Weights of a small transformer language model: RMSNorm before each block.
Each number is 500 + 25 x the weight over its row's rms, rounded and kept within 0 to 999. Layers, rows and columns count from 0. Numbers have three digits each. The size before them is the row's rms in percent of the matrix's.

# down: layer 8 MLP down (transposed), 1344x256, rms 0.179, rows 1143-1198, columns 192-223
# gate: layer 8 MLP gate, 1344x256, rms 0.185, rows 1144-1199, columns 192-223
# up: layer 8 MLP up, 1344x256, rms 0.183, rows 1144-1199, columns 192-223
down1143 104:471511477552523451516494567489477538544475505475492478515478457478482515499525515527497505434529
gate1144 101:489486521486453478463480415506506518529515498474500489476498532492471449490477490494509442512504
up1144 099:489480468496486513484474486512520485510534493523487520501535458505499485435492520458512531521493
down1144 096:474450481538521498537477485484481508480578500519512485506517513531526521450531530490528517510450
gate1145 105:514484499466534487498517495529520500472488511515543519492513530490512467515500525493496481469512
up1145 103:507513507489520505478478463510476478545510550505489504525531507518490472496452434495493508555499
down1145 104:447506508468511503479485511531465496524471498549491537512482503492467465519465472477505536508520
gate1146 105:511494470468468472448514532530519502521464508481549492498539523507482486490519456477487503507489
up1146 103:495535469523444497514499451494470486485460484490480525493512455500484505525519481530501517445472
down1146 099:489490531522483521507542481488488490535481530497495515527478496554502491534530500510452547486486
gate1147 104:484502501473470504481437499506467566510476488501488483464510491473493506474508520505512484490529
up1147 100:472492485543508510527536523502440464528488513496479493519506480461485514495449504491559470492497
down1147 099:492480519516478514520464474527487485497509454551548481493465515478541520454498488484487486499513
gate1148 088:526462470485488469499527486475518486486465478496473528503501507498451560496501508546504540491502
up1148 091:482530472525495486527479477486543511522482521530487515503505498476486535521519501519473500501453
down1148 094:488496509517477434527503500549467544478518463542485454505493557450526558449498497496462515476513
gate1149 103:455486465507475507531494484489502481505527458516541494502537486495475501513514469529509468538509
up1149 101:499489555513489456487495545500501496501520499462487478503501514481522509510508503488501543479505
down1149 101:476497469522475484495540512468512483480486511520484470513504505506529549532518550522515495528486
gate1150 101:479516493499515458490524513525500519518501525511512572504483523500470482489503507513495501516476
up1150 096:533493510483510523483498509530509535523484542495486463448496480524461469528492478520494495485493
down1150 102:534439507528482495466498507522500465508482458517454471505521518452469526496515501498442495491507
gate1151 101:518495501513491484468509506520489516532478478481497491529481516514483460504537471515482445489482
up1151 102:466528484485515502531524455490457537502527488499505487505510467474475542471504489518470494512492
down1151 105:493476470534519505499531494497501526507478518511498460483486484510494541490481443507531525512507
gate1152 103:540479504476521507496502473550486469491549494522517509524513500551517511540561490476552515494490
up1152 103:480517526476516485552464501491443528509475477503467482546520541502484539513524466520520527481488
down1152 100:511531500487561528497512452469496500475496497485487507491500527523527490476500447493503512504540
gate1153 098:485505476514465496524511536501475456531457510506490485454478505491483521484516482491493514492517
up1153 099:496505516503483489506488504481486497502472469507505482486454481442462509471517512488492513497445
down1153 099:504485541463515492495479516543494527504498482500491502489489470505479545488499502518510564484461
gate1154 100:506463488533464479527519500497489507486510508461532539514478496483480476525497487498506511507481
up1154 097:540519517499500494513464485484531574525498456501508495491521487509494543517498477464496503556502
down1154 097:548493522496500493535465499482540507487504493467476523540484529522490492493492533495482493480501
gate1155 102:518486508506473521503532521493439477522477510512511533530503529495479531534553508522516494499492
up1155 103:517484490478563529499505464452536479453505481534498542489507472511484494492488463493512513534555
down1155 099:520494514541563519487465469455468494558469499498494524469525449493487478472486491515463526506525
gate1156 104:512488491505444474494456508513473491561495488485502517508488510494515540477478455503466527452532
up1156 105:569484506466505485536483502519514539524494507510507509522505498507489519504535487487493521502502
down1156 103:508505501461491492531447497493462505495494521494526522460537496501537523524493527498472507458494
gate1157 099:480487466505500516528547497472448486528523508516439494486558526529504513454443447505542565478455
up1157 099:509499497486513500494459513508510469483546508531502491518481517458517506481483474513497507491480
down1157 103:476477466524477493461538512518483505444556455523457535505506496499509521469538506542530519482517
gate1158 102:514481500484488490506537491499523504520498499522496528537511483492483484481497510538468472525515
up1158 101:461519494525534499522481507486536502514489526515535475527555517526500531457453529467469497505489
down1158 102:501479490463499465495537508492519530578520503476515484482559515451515526520452491515508529487477
gate1159 114:466537500512485448511515493468500505517507511469515507484509487520513491470514459551467492485497
up1159 109:513464499493499491524502529484540470514499499495475488489503514534403523478510467496480550534554
down1159 109:465504512536481521541521503504497547487484509517523485486465452516528529467492476497511430488541
gate1160 106:469493459473516472511513491509506489495469525515480505451503503490501482457523554537480531512508
up1160 101:453441492499488486487476464485522487501487464535534537488480479513502465490513507493497493518494
down1160 098:503476485510512519501515489502500506551469491489488535519547506472518483527488496501514496451484
gate1161 103:459506496493496472482500503471517508434477527481450451513493478445487484536510533487513502508468
up1161 095:518462490483496540535486522509490498481539522468474559483568505500474469481512506514498480508483
down1161 095:517508536519522501554543538505488479475455507490525542481538520509468501468481503481529471515500
gate1162 099:464493501546493497525520519480547476497510477476499489501493469493531494492510482514500488495477
up1162 103:498498499454480488535501446496540512515503481517507546518482543469448489502511445492503497527470
down1162 105:467487512535480519530490516542535518511479479497517514484530476508522552513502502525477461532585
gate1163 104:476502495487512512510515509473501502499511554497549474479484519503528439496562503550480491478493
up1163 098:494498499473551476540470538494518479556488482524538491495483506478459476533485497478522504514499
down1163 103:493506506498485467563541537467504504468498471551524500518508492497480475542477463522511514488538
gate1164 103:505504487512499469490471483459463453546517495486478528491529504447513520496492454493528508475496
up1164 101:508510501484523512471513492516521528532469532484469494512517485529506443510497486515473536529534
down1164 098:484482493549493496451475472488494502479500537528503467504536508473488451499553482460493475512495
gate1165 095:473495480506430537501491496500490501507488522526487506532501510491509512500511474503471511508513
up1165 094:492523484521529468519503467482442485502450514500493511494493524502508477465493488529516530491513
down1165 094:489507487505475477491519509499506498546474534529511518508500504516497469550517508551502552486510
gate1166 103:543454475499500479478493510486496495491465501516431498486490487509463464434481493511516439496497
up1166 106:505493509511516540492479508495571474498491504539490487497494447486490462500511474524527481500509
down1166 106:489481509461442510497506495484524468468528514536544513527490501522528460498505487517490539518517
gate1167 094:508537526513480475485481453504472494475478496497526472524519489505518490461490555470542518504507
up1167 096:488510524486532492503498516482520515533514483520463507487466473511515523488550499440466490529486
down1167 092:471513471510507494496527496492497469512489482497471516459508486498479466487486489478523489527475
gate1168 098:465502498512484507464499479487466523491503511546508495515476548552426461462489482501484476530503
up1168 101:508464511456492484494443481532514496496462507498455519492491546475476488480524512510478492519524
down1168 096:492502509474517520503550473440531543429533534491505464512532495538485505508501436460509498529506
gate1169 103:536493486461519513438517464499537510495476535518550488484483486479474476511516515444498521490524
up1169 100:509523516471537539532470469569487510483470498540503461482485477512498461556496456500519464500522
down1169 102:480487511532473541486499498482491520555469493529507500527490480474496489438502515489522478511529
gate1170 100:524482456482518538476480550524469496532507490528505549544513485502528493488541514507502460511518
up1170 097:497524515497521521460507555503534485494571491489549496488493489473492488461499470500516462544471
down1170 095:446512472541566486493501505475470474508478483534495503486512510462452526521494484469527479510488
gate1171 099:493494457470491548514536531469514511517506519538480484498481533481478505534490484544454539470504
up1171 101:535522471492475458501536564502459534509484482493501462469484539514481506503488529521508506469535
down1171 100:483505455465496484498477528548469502549514502492530539474473506506491506463482496516504502483494
gate1172 095:494469493461484477499506493540445498539498446463477543498523512476502530458484487496503485500497
up1172 092:473517510499501459551472537525484490499489506440493489515511499517486492517512486495510511508529
down1172 095:496497496499516474493494463467525466490483487507459507485493562510500500475505486520518498488497
gate1173 105:505488532473480493508514498545477524502531507517536502463505550502473478534537492515554495486471
up1173 104:512489476504505512482471535499517460524477574558487540511490493506478468454476466521524439515500
down1173 106:537517505471472505529516488514504539495471483498472496549500500518519488506463515487516462453498
gate1174 109:506511483480499497443538461463491417489544504505517526487500486492469486453520499516534478516478
up1174 113:524480523536505543477517484475509473489500499489516472473522508495502463474509494510516471499509
down1174 107:464463489462442520505520467493505509535512518525531486487543543468532478451523480521544442492453
gate1175 103:532463497509496525487495486536497501521470494500523524526488525479509462491482493490491497561498
up1175 103:520491559496497547500509508510528488462497545519515470493497496498440482478492525508470501508504
down1175 100:483480476516489522514504464514493505474516541481485501515495468484481470517452475488488492524451
gate1176 100:499483503500467485457512499496494489495500480518457484497469480509491467535489482497516503512446
up1176 100:550508540522507504518491524487524467501455495513585524490510516503529518463427550454415517526491
down1176 098:534453538497516534496534513493482471494514450501517520500511531495530481478502506513456532471512
gate1177 109:506511524450536495534442549497519506532511526517499511478489514494517475493472511454520492491513
up1177 113:531485506524512503473484507471509484509498503489500474508484467490515511501472494548488554502536
down1177 095:494512460529501523498469516513463546504491510520503505525501537486507504487500528456512466501535
gate1178 098:500502480455487514486514469532490522542549488507533473514470472572534537542470508512458482538439
up1178 104:532519504490552493515491493504493526494467524528498446532484443505451494501531489485456494482494
down1178 095:515528493505468506516491493452535468475500490445529492490507474485482490497467470485473537547502
gate1179 103:521483511455512503510510501505502515502487509460486486505528494528469465495443532520514482554524
up1179 100:473512523496499507496505511495455532562480504547490497513469477520484505537447546530494491465497
down1179 100:515455511480508495512500498532530509523487522474523491516500513489493481555523479492482478476517
gate1180 100:488498516507484485459484514518537498483508483491485498532472527491551503496500535497517544523496
up1180 101:455484485527497502462486489492498491536476502505467515512497506464476502515527464497528485473516
down1180 097:555487530484511478524561501499503460506490476515551525543528498516481445472488513506518493509529
gate1181 099:505527475488503478489482487463501505495485529521533494499475509472552487502543531473495468468458
up1181 098:505526503492530513486473533500469505468521490481509529521464476467501514449508466499460524497537
down1181 097:516492501497528521460471498482510510552459540521521465473533510471479509493463529500483465527495
gate1182 098:475511519526482461519495514491517490459441490518477454511488431499519486501553479496484492466488
up1182 100:504546471520484498547504471467504491514487528530511501502474488524518506475551478500509541502503
down1182 099:467541503497488456552472524471530476506511516479513514494479496505506473519505478478503468486489
gate1183 097:516470525527549521500493525524515467515450544479463492499465491529467493495491507487499507524528
up1183 101:489521505489522450494515511512509500519531490494488503494534534509501511510532472490473455525464
down1183 094:505484560488487474485433511508449432514515506453466466475493506492473461491478507494484501529524
gate1184 102:462559473519499502510491500550513498522506543465479501456470491506476493537517464497540516490502
up1184 102:557437475535487526539485508489504466523531495512498481539489478474517501487563519506456514442505
down1184 089:523519518527474480436469510455500495480510443486503545487478510532481431468480447484466526526504
gate1185 096:530522542485458484513527500464521489507513497517485546492470578491532461540509532524497509523499
up1185 104:465506499519505540494516501514523483450528510493528510499540478501514507510473499478521500483532
down1185 095:475506497508493513535484493478440491462555471499508477511530517514487473452526509503498503474489
gate1186 103:447549505467500489485484496498519515508505495449517478492480482535488469541477558544450490509495
up1186 098:510482482511481482517547537552520494494513523512468522518490512489512498527517492508466526527572
down1186 096:519490485529496524513510518528517461464478501467489567526480507488477456491513491512514482487491
gate1187 101:467486455505506456540492498506529533504472521505518494476470504510511483489494494481488491495536
up1187 092:492483524502482491491502472546510484502483492476464509472491500464529492475497542516504480455547
down1187 099:472498450533518466490479488496505451512509494535483478508487520491451506467486523504514526476493
gate1188 105:482476465484504505467478516498466539519517491486470538482538518510505463576512488492534507512454
up1188 105:507461520505552491495470463491447491478519538499535491514501481474470491444493482531483485518520
down1188 103:454484458516527484459456481491531500472460491528502485528454535477491523494465487515471485469498
gate1189 096:508522473470487476492503483504539516500521472480494504501486485516462461509493483511513507476468
up1189 101:505512498475442489531525544495513493544516543505487546478468485494508528479493500521491511484483
down1189 099:478516470434509486541495506514481497520535486446490511492499528454505500495462505477492480533471
gate1190 105:508485486486497494483529464472499512514490502491504486488476457488528440486473479495497499499518
up1190 101:495485536524513494470496533497493496464447561524503489495496464532520514511491507518465486449502
down1190 101:470475512489543511509460489499474522507441516537485473513481492480516539527480538530485525508495
gate1191 103:547486515485525474464480511480532495470439521459494531516502506457497498533507497522481503456481
up1191 094:497517526508478527482476464485493434496525531480532487522521471563499462524505516473477555469557
down1191 098:488472470480508501471549491492515509468451410503493495481471474522514497498488506500542494517471
gate1192 098:496467479480439513477497469513521512529501510503465511483510530522506514483501496503530521492513
up1192 099:477486539524539444497502463505538501515506499508496503522538514483510466482520499517519518527493
down1192 100:488492510505497515528493498520505485532476474502541516488501455512519510459487552496547518518472
gate1193 103:524491540506492488514519462482494522486500525549485504464468534530488533524499553508519485503511
up1193 100:522530483506504518523513485492490491472512486499491511497494490521488540524493492491500452461523
down1193 097:519534507532460499483487544503500499484477479522536512485497487542507505510541480449522471483494
gate1194 092:485472482478488554528489518542489501468508469477490511481540470503525481496447478502462546472517
up1194 091:495513513495521467524491520521505489534518523512510471492464541558517505464487491492480507499515
down1194 091:507510497525507522534486516473526515516470486483529500545518430488562529498522507460464526510523
gate1195 099:515510467484475486490540494491454513526467518481542485461487478526514497529538535483553510491493
up1195 093:522476519497493529492512524508488473447507478532480532481474478527498481546493493479501482547464
down1195 096:547512487494454491474522494506503469483476502491523451521506483477507476507535547527540531508479
gate1196 095:516488525510454446488505477516519471501499507502497480470478467531486452511460495562520532501475
up1196 093:522485555500477504516538500481546502493492509483488526501501528493525535472498494498480533503546
down1196 093:471521472475503524521545508522490479555485495454503496532484554496505521480495520503540475504530
gate1197 093:512540508502477487532486512539467522486523499472441502497480482481524468498537476504508540528502
up1197 099:506507532546544495481514500486513467561466502523521491477544503471563442472502480464512481472482
down1197 090:484483536494512519501518485470496496466493508440503489474505492522457515535510539515513451486493
gate1198 099:478518526482552488487460528515538482464494539531523515528459542491508501508506488497546496506472
up1198 096:488517486490472502543531459493493499490490501477492511519494504544485468492463477484497496507548
down1198 097:469458504471493476525503511508519463557460542495481522510531521514455540484493527513500539485521
gate1199 102:481518503485536497519480514496453491533489551483480471518486522530509477438519543481442499484493
up1199 098:456513515460514493474487480452516428511498517480521485519470492484517481493485501495472509515463